Each number is 500 + 40 x the weight over its row's rms, rounded and kept within 0 to 999. Layers, rows and columns count from 0. Numbers have three digits each. The size before them is the row's rms in percent of the matrix's.

# layer 8 MLP down, 640x1728, rms 0.0515, rows 282-563, columns 1104-1151
100:526532509581541533520494464515510519524476576498534447424497468490567498586426517536459467488505491525523480458529492502456422470519461459534539
099:474480567464513487478500479512545502524542419459514505509544591542480490480516520539545473503456462535444489508540526537552531510427477542487462
097:514455484547447447565447538464524448427516514497624414471557574483562486491504521466474521482596437444539486536478509485460465514491483439529486
098:466474489452519530463424459505476559477491440517507500516548538555546457501504496516484468521461535445505500466582526440513560458413507468484494
103:516490483488497530432501519473468528471499441507473556481470515476514538446515467420495550492429501476481470552537497485553520462494524516500490
098:489624470544561471499513477545477627502449482451501498465478495538502473565515439513600487476439445515410475534508529521553509494502546543545499
100:502547482510538456449470487586487523509500476523556435476541478545471551551554542580475537468452475512536482518459431440475532443447475417482504
102:519515518473435407425466487504451405503530534462524535514559583482547447511502494452522492474472498467488524525480504477549573526554471541571424
107:564530484425470451496443513466512536513519436523536507477540490496484528476511499491465508506474458579526498450442470476504452420466543517511470
099:482503496429453540566462541495485409482506546477475507543471484449478577461529479516481439516499574547527491434535555531562560500478516538469483
103:485488530504515516504413512488467485453467505400533457486502529572505450435492466569502508566472453496520562507517557505519462547497507534622527
099:456532538496434409509503429529490568472504470502491517417499471477505546493574504457525515494537549477499531518461473467497478532497487495458503
106:492512496615496415513545471446438480583520468541510516459537606489547488514564421498502498466498519472494459583490542441463468511456513485517526
101:522469511534462491488524469445497525541510569489587472468462486554536543493581544474457521524495493489493509442489559465478514510519476470513464
097:490559481545461458525503597526472570474511501526507513400532404506515495512477446516507484454524437435488516421548559525484441540501516509504459
104:437470458467487470533599538500489528493476521493509558529503481510496492567452538548562477477460485512519487538491514538536527473520548490412540
098:558488530525476524488480467514506552483505570460470435520488525515476597491510501558522500504490495516450527412550514531525515493503555513550450
095:491563493518550506493414456593453547462497463506549499471491524567485454554449517464542438459504530478513520470470533460515476519542589518497503
099:509454542497517469528438506492556487467438462451514492432463411483534513526587472450544447488505459434537553508537426513522540474526485483494545
099:459489509478504446532461422550426430503427494476502513440517478522494488545503471539520535480486470461506459489501492527592534445492548499509474
095:513480517501525507474489507442446463475471486498468497474484518467502470461448499558435489533471496511540466458573480493544413499512451492484569
098:496512417490494463580531473505520493524491531425478554513447531470554484498458417502548519433517429474546478546462562402516474509516498506458516
099:525516539509560484527436507466499585578423513494501529535492556537464525454516477512575529523535461471548458497518485388484494460481463445464536
098:531459521505489517495471448587505482518482502429533487499489471531396480469426518536438550567429533544492522434542554521524489464482540474527533
095:530573492518565577520520514545532554490508508503502445505544501542398519440476479478549493479521501439546420548496624478486553448509466504521539
097:497524496505502509548479475419543511470492479509469504480541543551536505522517492468498426481498485593486445500532461481542460531473539444496495
104:436464555442524530490552515511498458490518443484534507525562488473518455456507491447434448502572508405511557479463497454496534433404499515507520
096:525508523511559471531483511435542481479515499512504511550587503491583453470470492565518484509490500469553474425478518468561497497458508463509481
100:471506511536473478556426476458487543569544511496430440447535503505520524499489481501484490475589508525488465493578531471477533537447529511484442
099:587497461435458502479538525538458568539543401476462500496457422472548503524474482509450445505483458504496487563468445441450414515489466481428469
099:551421435460494465524446538487506509494500538482554453507470497480545497494518515494471481510505459455502414504424506448552472545539488511511541
101:531481528452555438443505494483454501513502481523503522510461509473482510462568442536514461487497484494491545541485479434516449559503465457528490
100:535453520479511436550561490481515534486502492542467475550521415529512476473501502539478445565531474445469534510497496509487451491510457513520484
098:558425410493488496558514496520550472541506537520527486541576517495479504546485488504481491500496463514484505561450550574523589521486498441462491
099:471554515470564591489439486424485462484525526506483508415511514548480532495468486546537459481611493525460514505522467508557529534555474514520472
093:479515478526501527566471466468554467531415490507477497452498495514532492522486573455487548480467507467464525483489554472505451544488483481517497
100:518559501530489540506449468472534467497473520456549554504557523488430518440495531518485563471460540534505537531452459555484513494543492498521549
100:539495516508548449518484459486492492496499475520507477510574476510517471514496586500504513569489459503512550538512556528481436532494545485545482
099:492466504513511444590474466456437435528449599541541501529482555489483587413530517530471536452521535523463539509527525507520517535507471559460497
097:529488496555496476457441489458488493569474504493539506486525519507464548527468547491516500517443516551505499587480466520498483519467558442520571
098:466446505558593549560555471451459527436454522416441488493581457511548467444532466541516477469546593515483529515513486471494523515491574497473515
099:518480430582469587540555414554472534474504510510503530501502490558550425542571508487515567511493508549465486460431464482456561535487533492491499
102:486503531493455542490497513471588542492569515556458516549611539509603538526500512531513481573480525546543563534474573610538489504561551450499483
095:435503549412481433499522504471501416416488483418446530472457557539410492433477498468507477543522524532453534505505495528523561445485494479451498
100:464506450446499483535576559492491571548512516547442464526482497465480491462544567537520555518538550504485475549506519441482428484558543575517580
096:517521503442450478437507459434533513450487518532438498535502481474466479515470479502439531491481463474441538466498502463483492529491540495474540
101:534537486476516552582538484463514537535507462548565451441489492548501555533505567460421510474467497421523556515553443550497525497463568459522539
102:496529526528569449492495534530555520523449525529493466502544451550562541525571443524510546537605526431444483527541471520510470491569478447458479
097:440518497432573483504516489566468490523531474525562458504500536550500520572498489468462527514485545501481448469543509425450442464494493470436433
097:478534462503473492462535477546465519572454477540439496478434460557466492575410553540470506495463514501491496482487507528475566536480468550541467
099:478510466521516455482473538476452504551552462435470478500488469522524522508518446531529486544548589502516504478538450541460502506434469491477490
100:494502448472463488493476452402504559551484456453463543535441415449493489468407517476472531507478494484490501567503562482497535509473439495553542
099:493548518558469494561501500489441563449499477535560533530557505519432550593566498517561458445521464445469492431443540573519540524524532460488445
099:466501466532504511550440486484521486520444495493440490474552564465487552477457556512505497499512477480496547540483502475510503490537420528482516
101:421567558584500513490512562530554510441511481470497496498438511564552558568509490570450535533508441444490497453489470540545609538508507496504483
102:548531473467509519477539369454516474429480512480497472512492601487425496479494591449496453501506585522464503520546537484477452579476572495492487
101:518506495544567532506544488532555499497508573577501522521475451550553505490487507523457469487515498480446530500527530484486536576482537510558470
098:496507471509546478447456582491506540541435528557530491526511565487562511471405496540532482466487589432479524505479486509496542461530486490488500
102:555570466502528445448522449455479494492485480539458514503511491442514431476490514542505495523515472437510521501551448530471608451481536455551450
098:499552553453503496497499483468535473496540508535508472492500380501407519464468517524564505525537497465516454523438526498448528436480500505471493
097:445524469497544600432516496484443474475555500528489544481529493506479536494432512508592564523533564537529525485565491494528477444505509543487491
102:547461479514451482503471469525433452408481507523514504486483487525419423486506491508458431492550500475512482527550498419462521498501555545563494
104:558533499507506516474607464459481559498521466601501503509547567531485552497550451474548457530581486500478475540497531529591545470544435559526473
097:520508543479500540432481526458539499557471473473466461512473493519495477489452520518552486544545513466478524526555506388412528452515514530477535
099:456500530498535539551547493530523554493525526506429464525471425500462500448492489528585537457454506492462505449592477479503490460522403539509519
100:638600488484449443473546532468507498382475566528501440536486479545564540512514515421489534518442560473441470512500586520528552490513490545505478
101:486445491536478494521358484536440523519487560502482471517475447515519455481483540519473498480493479512499524422477479486573515473563454468460470
099:462531531523443462526536475490478434481504484544474501552532500480507493545448478496421457464492456465527464483474522446506541440562471482501513
101:522586530520446474507505523442516428514434519482515515535533530480535496477515542397520501594529486496412460553572456469502485498454532485550594
099:505564483560563502526598468558546469580444551500410537535478416535598596510482443465514487456507501514557454485509582532524486467408583456565580
108:536440552495539513518528453553483428454461530508453577459513496531466470533487528478494508445556476558554411536486553517511498563419514499489531
101:543471570444561550468521469548527585486518527525449515491533461527484475457460503542447545481531506516536485533573493484538488516512495456459511
100:550472472549552563482481528467528507467578522524494502564469508565399500509463462505489415503484548488476479533488489456520510514484469510472523
100:494456518504430553500488448486441449461491517436505533461472462496505532598473547516579524512509505435577508532485438558488494436503443485502427
101:459502522501444491520464474506527510490461516535530534494457498509529558528551560472512518546486470494496508414502458574509511492479518469438537
100:529481549392473469566510478577565506589518538477543451503444574535495535503521476470421470478514489520559462533427496462555525552482582529573512
097:581480473553511450472476456530437519544453414521479434583567542515559504503460488492456487490572501461491508506613472501487528513476527456533429
097:485539537378511538548478539435539484497493487538497501507505545629545438527551546512458497448529543509570499544505477461464420431516443485558466
103:438465460487491511567568505451520413461497466518545508462440478462481451494472519442453545488542511491473553520553529507442499527408518540433501
098:513539507476380431467494502458533501488451496488509470565473626564494543486438539457502551504487501551501511535508485506502587462502548489482559
100:455525517499552496489466468507489545537527468478496543600491507450470549498542489500471453450431517485502532494448448502478533448467472497454512
101:588503501490455465487471441471482515524481494531506510454527460490507418442539514500539501494521521591492531433544455504526517466570480541514510
101:560525499566534574459529512456563535485543528569452549522500441463516441539499487539499485515478519457502483496548511464428525484538455506530385
096:470536480468547515569390483530481439496446606488513534523492440498592437498547518484534542524509457525507518506471505503490479562509472485467459
102:418475450502459568468499517539527483447531463498434498483466522512491435463490490512547553520477431513432455503493451548514464504484496465516561
099:498465505543552491480485447567478476454496490504483425550493478515534466498525522579450488526485481458430491505462474506465499497509482497542555
097:491500566528572441479486512489501487562571518482547520588506484535424504428502526499533588500562476473514458450477482495461463542497449546501571
099:430540535536466454487523491486545453457573440541457475505538485572425456478508555500588433552532527464554441550527480491495482544542559463429435
098:488471458573436565460585452440512467437420482458497509523510470481529528516543486556426487486545527457533460507535409469464481562473527522578528
108:504474580491531569511486501488520536473505532560554541521462463479497515478438561522477450564568487519560504489518465454498488487438530536493469
098:576536504497491597515522532505487520514423505423583522471462511526429450504457449526552520538558461553489465498505567557499516478486548518460528
095:484444511497465492484429429515467529496461557555533501503553441504495491470534512488499445476461546481553457495505508528514494458429472517497494
099:548469522423525504526536489434508525450519463536483544456520531542420510530502486467451495473513490590495491485526450519556622413535526492448475
105:426490514470495449457498552448493586486400526451553542463538502568458439572456517526449485472502510548420515548516546427514519467509482508488486
099:570498455514492486472489515465522530553505524535440529502460435446462445517449468427538558494515563541445470464547577541517531418452422481396537
100:491466534450521528452499544504504468450480590540519511502492489497500528513509462535521483533500600492561456537455547509534504541535490503377484
095:446429465521465419436467488500545490470543513504468492472531476527422549546493437531552494489505575545502493516529489481465486418489522515442481
100:422516516553603507577461571544519522541510498470452444458530510500514456476491495482519526489500514520511496451518514457521487444516459510527504
099:543497508481525472531503535500516514473612471493469529456481519490520550459502496532487544574540533536444547464459466496476471485583457482486533
097:504497468534525470519493458490515426518469611518545421496532457419530448436396510542501509456413547563473520540459461471429512532597472526546529
100:498527460525485537547439490483506528526587446495511509482513525510528529496478510552529514485569491553525406462511480549508508499507510479574543
102:538454500523521570478449461511516512472477484464495477449484435479490540485459553558544493509471509572521428557436544456493500426442555503452561
107:529485476469497467530463510485582490457398526467548476467527508500457454448522432579452509480477420469544486466503517467478509513429492471507472
101:463563486534453494567523467475547523490517535490441560413490455508509439519467486489453492489543542434605471508450432535496470513566533484491544
102:444528539517568399507507517488509515468441444515467468515514531489527484537492544503490483487487527558460535564512481456570572466495538505452503
099:481505485516518456490521441534452499547487499505466442433528449500581535443446512533492491528558508509530503440490483451495537504456479520462463
103:507426478475514467445509484486506469519565475506516483504442474593465563428487458416492527490468546482454505478514491513492502479602533524560514
096:490471460524468493518526480539505456516503481551444534567532529529528495447493512512493445552492557480572546523481427466515485475541520469590526
097:548475492532538521478520432491531455462565488549486527527446541456493477554519496608517559464504512428439501500498498515498574538480520518478531
098:514575524520464443503550456453503555502490517537555410485500421544485492518470504535530411519504491508448482553470479532513460477477465453379422
098:456488525510469541447450540436493491468512479581425542459468475509554496524552427485440536516439497478431505428498509487561559470470482445504501
098:520544481526462515556489490492475508460503558490523452420477432504512527506508496524449467517435540475505503520443506533561526446515516486543424
102:556551591560457485556484480484406548514494553516492467512415530518481514515431460545495497451498511536503490449526493473510540507535450478489561
100:553582409526475481487483587513512523540446536441477503581483460540554491519520482537456530527538506477485557524550463540427539528489520501546484
098:529495504435565481478501502576589480550473434513463530518515561529464462435427497536473488518532406501472437489489490546541521490515507534510542
103:478550477505466540463548427456451476571467549488524466554516438441501467445533466537539457524493560523505500470458517430545515527536506506494492
100:523499373479522446551481529435477457561446463495489498444498521543493535513575461532474564527549510482488530522517504375488533472482507516500514
101:501564492540485556513429484550568450530544530493563507496449478437578523521530546568466476504482511524484424498524505535433522501502430497471606
101:502548466483610488516536471524452470478498527424475557499508521566436513489528521475460541503484438481474550526455530520520481541474569479529511
099:478571442491512559447510533428508570523519500442464471497564442498519487475520460505511439476497520431531511507464571446509436477476464497515515
097:508471542423515515482519479435492502528545586439456441443479448486531526494466481514558458529513428508440452552496501527485503486513538542493535
105:457482427561517462493503493573482495425507458463513508533592494556501541449451495536559519439479525572502488566458550578530570507492445507431469
102:492472435482506477403406516523528564561522437430466414482513448507458434559535500553522502473466441539467514462382528557486421511500520484608444
101:460531494509495451456510451502541513467511490525545559553455514480544512478550516528478527528577472479496490512560535492474473537547584543536468
101:476445479479466504554537536501461470485481459524475467495504501546541475436454476512508511520516469536485508488515529550526436474534508465512529
098:472553568548578563463492465539471551469448570501438534402496503471520465493550487519521483480513530413475518514485531487544485489429490472421471
102:505500446461485449502481471466493541404485453530559414562503504435568480490543513490506485560527509544469484542492462514568426508482521462522498
099:526555406501500485513535439484567529524499541539555465464456501512431519450504480446489516526504490535460530535485552525595480484493522386477493
097:493502468513522504509453472472444522392439547527510498418491556475545451525537575467501451485489491503508499490529466536559542428456530564465450
097:515514450516554517484502562478508485526447533534492495487501571472517508421495486501587490514524400464544531464492482480473498539458481433551469
099:446490462495503524461504469574467472526538443452573510493539439493447481471458522530496568481538532455430483500524462552585491492532499522546463
098:504455468482524460525552444435481478487528482463442485518522494505576483513510506501471481483466529546557522484469486500549511484491483556481569
096:527589515568487493491466415477473541395549504520486499467466488500517508474526549583536485482486491502432523533462542488531519515528537497433526
101:472431472499546475570417437490593514492489519519519500504504486498549508531520543449485524524493598547539511513515516537446610531471502511481514
098:470537497533436498479480530465528490483526486496581464488514474514502502454509539483516542495581529505401502422565512481526587587454515485487507
104:607464458492479456584558468486528517503464464512544455495564499528495456515486421501522446507535479507540483517539468523516460542482504448487555
097:520515519542454455453533420491565587502489522414462536476460556495480561471512523471525549486534432475499520532528469491531546440532481540505463
100:487461530497469551533420526533457559583495479522503517464448508582517416495568521520524546475531491532469561517536527470486453484521445499522493
098:527464497519494503529528434516457493539519536474483543470542524478536499522527503533585511520469494527500501478491457610542459525515458507462484
098:446487432477451531537472520523550458515417558482481483553502499526519502446487539506524417471482373460581413466561484466493612520450423484408463
096:495508467511536490467485436433544524478479475480507563509564491503503511435504467491453516443503528506516446507492561510451548493468566539443492
098:518458464458563494506534529489522462515517393512435534560473465506540497495532565562470479489513515490570471439496582483505533508492437514508472
097:485502491518444456515543469547513553480469510510506537528556468457464502546482527452482480474457495502492432500402495481515456502488553475577481
102:523542493422519545509527544506488474525478490499486572564432522477482605486480458542500539565451515568462516522451546452474488531572467447476531
100:416439462475520531527562475442586543462497588418516533465521527547451539591450525478480471492522473508477513576537506504495516411471541485596483
102:471505453433436487466573425526562495515510472413572485421523482522499524525492496506483464510578524482502518542497468516495579476509502495497555
101:477486541462535475478484499454470548517515508592521436507460525491447509497510546517477471501524516542465471480566499452515529462535455533535500
105:501573503538469554438495541465501515550545546548492499476456471491538461440531499461481528528505481506537439555448533488507535495549517502476475
097:386509503493490490461531462490526546442488553468540502507461542502511541434516483541509525528522463550522412442491490470481509460463483520481526
103:510552455477491487473442461457487596545531483484492434544530533551484557461538486489510537452523496489526469459552467437578487519501516466488455
099:430522506522523489492521425495533445519502598521459539466448484453504560448502551499504506493489454470559477504468553542539504520539559475402482
097:491456543530475467579520543463515478449515542494515461607526525467552513474548523488557487481548538542430513526520432431500515475505475529519530
103:488530498448533534494477436481547496439566522508580503513466487584515461521432566520518518523455451478547493468522519452570490547457494485473487
097:517500536583481530518510525533494479520537517470546566508447547496452516474495472574476455487484539478401554478496520435557520491524522536449560
106:463546496447519501450462436508469538508533519485502444501509516515443448461553476484520513434535521531499463528542436542510509511532459478468489
096:461550506539468456488543491558523562557459491461550472530543451530534449500480549513475446443491454524499558568498578524473489497452527465480486
097:451481478494498535479399494455457508492539532463428533515471449537522512540461545490495563485501536505519515497458434492481407519545531497524494
101:506480496510523531497476450512464491469555480512495517486461420494485466481460521527529554507476470492434436480492509461530505376493489487534511
103:545464543495499493513453557493485530472538575529533510615503470515463443494470441472439452496533555484518499494527495511489567435516567522465546
096:505427539477420579496525492525466508475528510514516486490493539514531479561475481540524493524583445525455498482473506464529491489502461543537471
097:477481504492551496529507528501487459560537475522479489503495576452542531511545417534577472512469513503455487450448476541468497525452463564546527
100:449513516513511512471559577471499497447518485500471502516504482453522436472618584549396538503522500420493486459518495420486494485541532506466514
105:474549505478513523463487476473481427505510500548461472477523466505516505503516517547464421529514490502561509476472524454552519553462514452454459
102:543480475516461514497497493525563484523561435571480547507542464564499542533477513478504561491479484552465509491550508505519453461493508483477564
096:504507552522507546533595588472445490532525502498571532532499531539477493482466492495483518514453467510528559637440532488470504462536510504506456
098:466477556484581492492498557524526514479534479467542462460550505533571538469502409466525538498528535440490477509510438463532453547535540506509515
097:521541539508520492538391449441563553504500493488533484449479451458525496459524447550436526444510467488505575451511518581520486497601480525506461
099:481541480406492571511533452490492413482454496515566500498494485510467460495565501546439535580458499499530508538559531435448435459488502518501470
096:489513476503534452500549497492516507459406550492514581392497498558529558484528500543487527510556475485510501538553482447405421496462499472487505
099:445520509506429541565453511530507487504575602427496464537526469484535529488572413490511509519459531527422480565464528447471564530463538506441527
104:516509498453516527535464484465589516539451522498534543454485465499429520567574526465528481514513568486501528483509481480521444491514445477441513
098:483522501502557547518489557487489530472541442520526424484534569587570467505515504456479433435463480477511541498472434489493522448474491487535499
095:494579580541521476532439489494505536474487420519420479548536570576583490415533477429561524486493475584462446554453480477502430551570496483529519
101:476536557436501424468505460418480584447558562513487488492495541449488495527483456474461459528542438493440575538432545527550435510441514499465496
097:522492491526488487500499466534569596573519478554518465515455551507441489522490443499503480554511512468468524512450542568435514474508527538478468
103:525504494496534481436488473468523519469540403480436468493458520503538563444476534552497537500507458458466500544510574435536531483494522541502486
098:558461485536447435554492527527456609501505425521534503540482535448454522459506414505538536476552489475538501455478459553552483514508460545503454
097:447463421516592423427420530524473508549546564410526488510529485519569430482490490503510545506532424468509568475548548541405458502475497474490501
104:533521466492529457569499559529520558483468473567551528493551496497466474451567491356502480483450534580500490469471538473553531480459457464478525
099:489537411477503494557534547561516521466473524457526527439449461486492522490471449426452471501527547471523502449475497493526590476463426569500532
103:446510482548488486480505530518544457430520534457387497513451507464518450514485573462504434446519453487508508482480479542528525533504490584464537
104:464472503470487483522458547467435499506442494502572556494536560519502517471545509452517417550432486503501495546478556499513480468458527417492510
098:463443515502522565584477499427583511505456521552478448502553551496500479475486511555537445504502464497472514551477503500479467496492442522527558
100:559493541519450521510484456542471450516445461588520503550458501475441501508489541497500527475560558574488564515525514452480536455522471503432446
103:504547459483449520479514497532483505464545477507463486416513518511539523492437521478510521542459469542470551381476503566476503520521496496468464
101:438451430530537429560473518503483520528575466426525519437477507495501543501554563472494477492540588438487523480514541531496455580585463589443425
101:476517551579497442453555506482482527580456527504551448504544511486583470541539503491512478509430506532536478531511577511514504534539510543566511
101:483522456513513549560537541505488512564458497552503433457505496464520523446541532535479429477503499409447512516539527536497443493560405510497480
093:504427510482495548467504458490490526434545504472520555469467485478540517539482544539541477500521518487462538512496518608513540392535512513514494
097:515455529484520460477528503470480456529510451520475461563449485470530520504444461529510555444504461461445484484534497557521529470466490474559489
106:512434419529563480492474588502489504527516483442511550441567482414515528499560490520559544517472592559490506484478520501519516531554488525500489
095:464466443554569467502522433545516517517584471501566508506561494488497485543544455437486499585525459469514463489527565516534523452477515520529575
099:526482495509486440547446457527567497504464457455515543427495450526405470599451473473462541491501498510461495465491512489503426509482513486496512
099:518509531528450413488478473524532484523493533513527488482518488504491498509505438490530549465496450413495493443504540480502542515505496487498562
098:528522466465460506447470456562435521490483439516491433480463567550488543421416473545464542481539498453484485514434549534577591487550585498500476
095:489505562453506441530513510537428527489443506553521462453514470588504562460504495533494508528478518511510427592545557431487539444508512528525511
105:441542493501514493475486445512490492474508443463486465552461542450496567565487559511497479544467486473543448459439569494524457540548458531436495
101:466479554461514425536498480564439564561412486532458493427543531489513495515473585554467426476524498563540472493549511483503513483472533437531436
093:482489507464535583450509461526493451465509466512427546512470559477531496520487506484561502499532564539527489452510450422583521493474506532545605
098:543522480544489496533499420506454507530525554455508484463524518536502599477495533502485487544564462473496531549478583487566517512499488478518493
098:528493551498495497491498484510478503597521483472497522547468487484463521461476526576495534448551500547497472515522544482513604492467525479486462
098:544504438476477478454539482509468547467446558420531450516533478439397493481490488550513459460484419494497493573459512467430456477493507476458505
097:514555533535487487533475437449476574469483489492491545478472397540554487508476521504503449532530547519494451432543505496549501517420491513490493
097:444499511461490480529480462497415545540514491475451494558504586537631423467549433528483459492447492556496464421538462561588520486494539440525462
100:494382507495522450490566509509543509485490489434579506545558553478471466574522533456516391444589543454526518423553471486464505495437564449494468
098:485548544497477519512490458569512531481451451389519480415531519506513461504524421475473531456467545447443419603401545467541509529526481548510504
097:503543455444489490558487425449527416480477491404478543500524457444424516523480505429490562525536498397509503485502512566520499546483475504499550
100:467432477516488472466557458488475457440516533503492515471496536492465510489529531482560477499544491481473468532429504498530488548541479528474500
104:504453453537503524481436524466486524528513440554479502495552504553518517547539529487486480483519502515417474502411487481479494548486517555491595
101:491485532509536480469508514456549445554473495465537522512474472511516498481463399576427524501582463500492522585510499500562513458477423465505447
097:433479538481437513418444540566499571491532438500461495463509455441484527479527418534498471465504480562506501477503445492404501489484461463516468
103:519530485481466572582547484501521494408476436463484475447519463453520483496576408527515427543447453562536523478540515436540540437481453494466481
096:528489478476417485496557458496526458539472416478523508507520539416439447470556552576478412516534536526472438586502507540504420442446486441435496
100:487537561559612444541463513554510520588501474468545497495496544513505571454504468499497497482447553520488541497519457436516520513508462504510505
096:532551472477493459524491535471448516544468416525461535541463523458447483545612499475528495558538436500531500573518506443482523508540476480449496
095:445464501489492476481446464499479461535448496494424487505527509517464507538471508556528504488503459473491601572471403462481566462447517510472495
097:469457494517508500427617471493498506449528512451535457570518389459514503517539466533524433490477505481447520483561424479581441497434497493544454
098:516450524484510478520449486474544492516496528550469454521496484535499584563482499470512490501515469466532430430461474553512501476574423444546487
099:569588487443494395440475456536474467522493525522438452441567539449528576540522509507420437484487546503544570509548479436564517558508489497468535
096:545526507511465520470494454407514514508560445493510492430489441546513475477512468461459471458496520549510471560528503416495473479480459524526435
104:476425514481508484495491485550496508487484523485460447513523522559537470451465570502520458455434475486495526476449560439467474557489485510532515
093:461429537494488437450485477452455478416471490571406470529581526426461494484511547497497539518484519434498491459475533467446479520511496526559476
099:505563450461411484484541526478518484437565470522551405439477492463576481554578487498490477486526467522484420500553491434501517494451552482540535
102:496457460519617482460473482482511537485425450506565503510561575439484530506487567501490447481464472464543539529444462444531531590480405441529510
097:488489454427507522536528491533503495432491460484502409538494515510554448513571526528552520545547557497508495587511488518518468511463470453488503
103:481482468470461485467468416494529426481521453548554512504529472441521484488456499529518479508505527529541425476487539436531507516514510439565611
103:541511457588499508480568484483472498530488475489449434545560507527465466497438471570503499484457404391514506483528538553504512548507505540539539
097:551467562481479510481481496441452563474497528487478598494445457496489506519442531519493512563509523572497489535496495502520483537441485511404491
096:425463540510559451490586498528492517567484491543516512499531537473501455486542451507509492523537461591509589401550542462539458435465564498473463
095:568487538502453558438415511500434542460432524525529510516502480435541493479481504523483503563536575466558425524544546490501480499500495573511478
104:518427493532535436518522530490497472492563518542562546459547475518510468564499531550472494469479489496421464520509492480557512503430421512492501
101:497464469507563470460475476478564518514501456499562496462471506514499552470511565474447385456560522465443487507515592497545430459458463549469502
101:506522506510475474525498525522494556464516479524486513455500547458443484451516459502503532510554592434468508560433459392422450503461488532573451
101:553515494515508494546448530494434495442577513509465489413459498553439548491502461453459513466554506480523547389485479465480457548558507484501449
098:489506437540465423508507525517503471466485459501486520502556501534494494441520424481493481510524453517497508525506475453474484542472488450588508
098:498480437516523514564467470521459568424538522560515540476425478462444473512527472448541448493516509449363491560481441454445489538499563513396506
099:528399535449390555544500565506500479536472510541516511493513410448514554452489474433511481538458508498517490543503516525580529418494526443523552
100:504490558533449505511481460578559471418524439522481488481436478452494567495515493509408524549560501465505480519458483452495485506520519545528568
092:571480550557622545567513538487492439458481531539527591463381524598537554504530513466468583482408524524525488450519459482504566526458505431541477
097:540494533513522525561534419527434500433554516507444482556492446464470496471480472459485498466515501534520542416479389491466443471468501436519436
096:502503452468511477475569512485580446577519569514495552537523468594479407567478456450495538550517506460513443506541440481511524551463548522480479
108:541493558570553480450428533491509463519490505520511542461491495445398504462500427502505497559489510548474498496487446541412531507455493526486555
100:477504539477486515490483461519478527463513535412512559457532511532531541498481504542532527477420506527544556496537509503501597512560554487481546
100:548587509544516525532464495478527469487495513511533515449497482531447504461411493498538559471506496505514519478488568434544524490525520493542442
101:512576515488527519478586556508525517499564526427434565458473609492468512550461506514531525501482503542477521521460442552498506485505507512491526
100:427495474470498471449488538498518551443533501485500478435487511550546561543519484458512463461542512392436497469487555517534482451580486504514514
097:514540483480509526383480510447498494523486443466468500517474431544553442510567456501532549577479484478453455568552469452440571515532526437541500
104:518569501504511567634507433540454507459474493552457523495475537458571487453512452578454524490503541495507438468556513469449547508453482530500468
097:462522567484596546512543491517564576458457526473441517615522520417479432538533561524451520525425537430448520479551533494490528489489579523484469
099:527492515486463580534506476569486533464509501539464556501498487501453526518502518522483509501443506499607563541547512456407444477419528495565497
116:509442484575514491499502491515487478492511459536491479470579431547515502491503528529472502508554484523505510415499501515480496449462496515448572
100:525513512462537544537450505566498483419475490517537478557536482525520529454482494486496522525424486548460503457449529570502533539513490525542518
096:506483541495471548428532502500533490457507537485464414478522536499458518524461500517459522479469475504481465500490459474541452530549512496490496
098:506440476418475523549532487490515404528500578497423517506501498510481489515527423510444473519555546551528484488529449513476423479505417439491557
105:541474481414495478465466505524537470606459503456458435422511489495528572512444454504490427437536496602498538504465499551457470476488460531515468
098:538546495472536523519526470525513494460497527468498571523515470527550500545591429474503549512505532493513541525437446559582439514450523523493536
097:488476490555539522473497487463512526467513513480498520481553501521451482502563479492462464485511431472491555565462453446492521485499540545534447
106:486502435489456504505506499444475503548546495541439422436444505558529471524535471513538557534471566511428614515523485479503497504479539512489478
099:490478523510564534556468547464480516527414575510541496529525480464504510471530534455466609548526439507500505506488526496576478524488545504471493
101:574504485520475511482469502593495433490500451462569440506485497461543486457585518520510517464548512479535520412441513527517444523486474601512513
103:508483507532517556521530473521476500496443490447519576514538582520474494515472492429514491522496576524514476539483455544502494521508472527512557
100:425502478441507524517558570462594559468569452593401535464475462527462483518475451535414564487525544486506530501530505429616503508448478461513508
097:435488556509515437464534467504546504496523497529592479409479477502516548500500419554622520434526474479503532515490522417471620523496458457425488
101:485506452492464461559492489485423459526488444506490584532511458502574517502525478453548437521504454492544507478424508469469449495475502467554563
094:442463566499592443501487528529433520440520528532547468441491520489536514376456506499538465499426474470494456524539545488433484483521546516482514
101:458473437546469512462515498554516417504476491516459422485517468548507565487476486545419513539519455473451521507510465520439542525530500504422470
104:545464531525454478481544517540448541525490473518514418570471561531452457487511504458546511514494542465487459516512500499524452492405504571549502
099:476473503480572462539533470575471499495523463429485516535481515421484412607550502441562496449546548531571585492481547539492492554499539422540553
103:452443548575544500496448477550528522467509551501524510523544483448532500508522525510445525449504511508461500480503475529495504501493478497523537
101:446440482453443512489468553502478536489518503479455490519454533489442551470474524501476500573592531478577499535478542504454446530561474487459497
096:499489479512565449501449559518515509487551439479494509471581534501530530501499509451452454537508509492526545528493509484518543575528459454474527
099:476524512503427438454515491479563546548496458481533515481536514490536519487517519471549591494451441534564509471494535542494476460396527443411558
101:566523432505548473434483506514488527521488486500511433422517528453462513483474446527474533489530567513497470490477500576522513484463510574493531
101:494451566454427540465544495431552484493525552454514481540437505502445470526541585462504548505507441476553546441526524439512517480557549522436552
097:507524589495471549442575475486532507498457476514426494488505562492536551502497503531482515501482475524489476481441499546528472487539429522517516
101:451571496426492545529454478538493576520515485511507519514427548503501532606476533529424502611529527451511453396487469503500507548564454563545537
097:510531467546589511506438504490485519395413559500535511484510519489490521528472522521520467497587489515511490540492530530533551535459506551475414
094:447431537519482526505483466550463445521523489521490485454508544432503544484530470472561470421449480499507573438444519510498452457459514515496477
104:457529551509432489501467545542463450489550514473562532535497460554495478511532478504520513538479505447469507479494505460501552516467550513500448
103:508519483487509502534490531442432472435489474525457504507442419482517457584501493478536423487525479512554471511483477516479467432500518493496453
106:490504445508489501534439514522467513483485470539427566487571505554533491553544500475470444501571498416525496510579573496526530492463485520484521
101:501481446478573424486454489484539533546458492570538431499449475437532529499596498465538527506508473495485473473529443477507508462552493438454547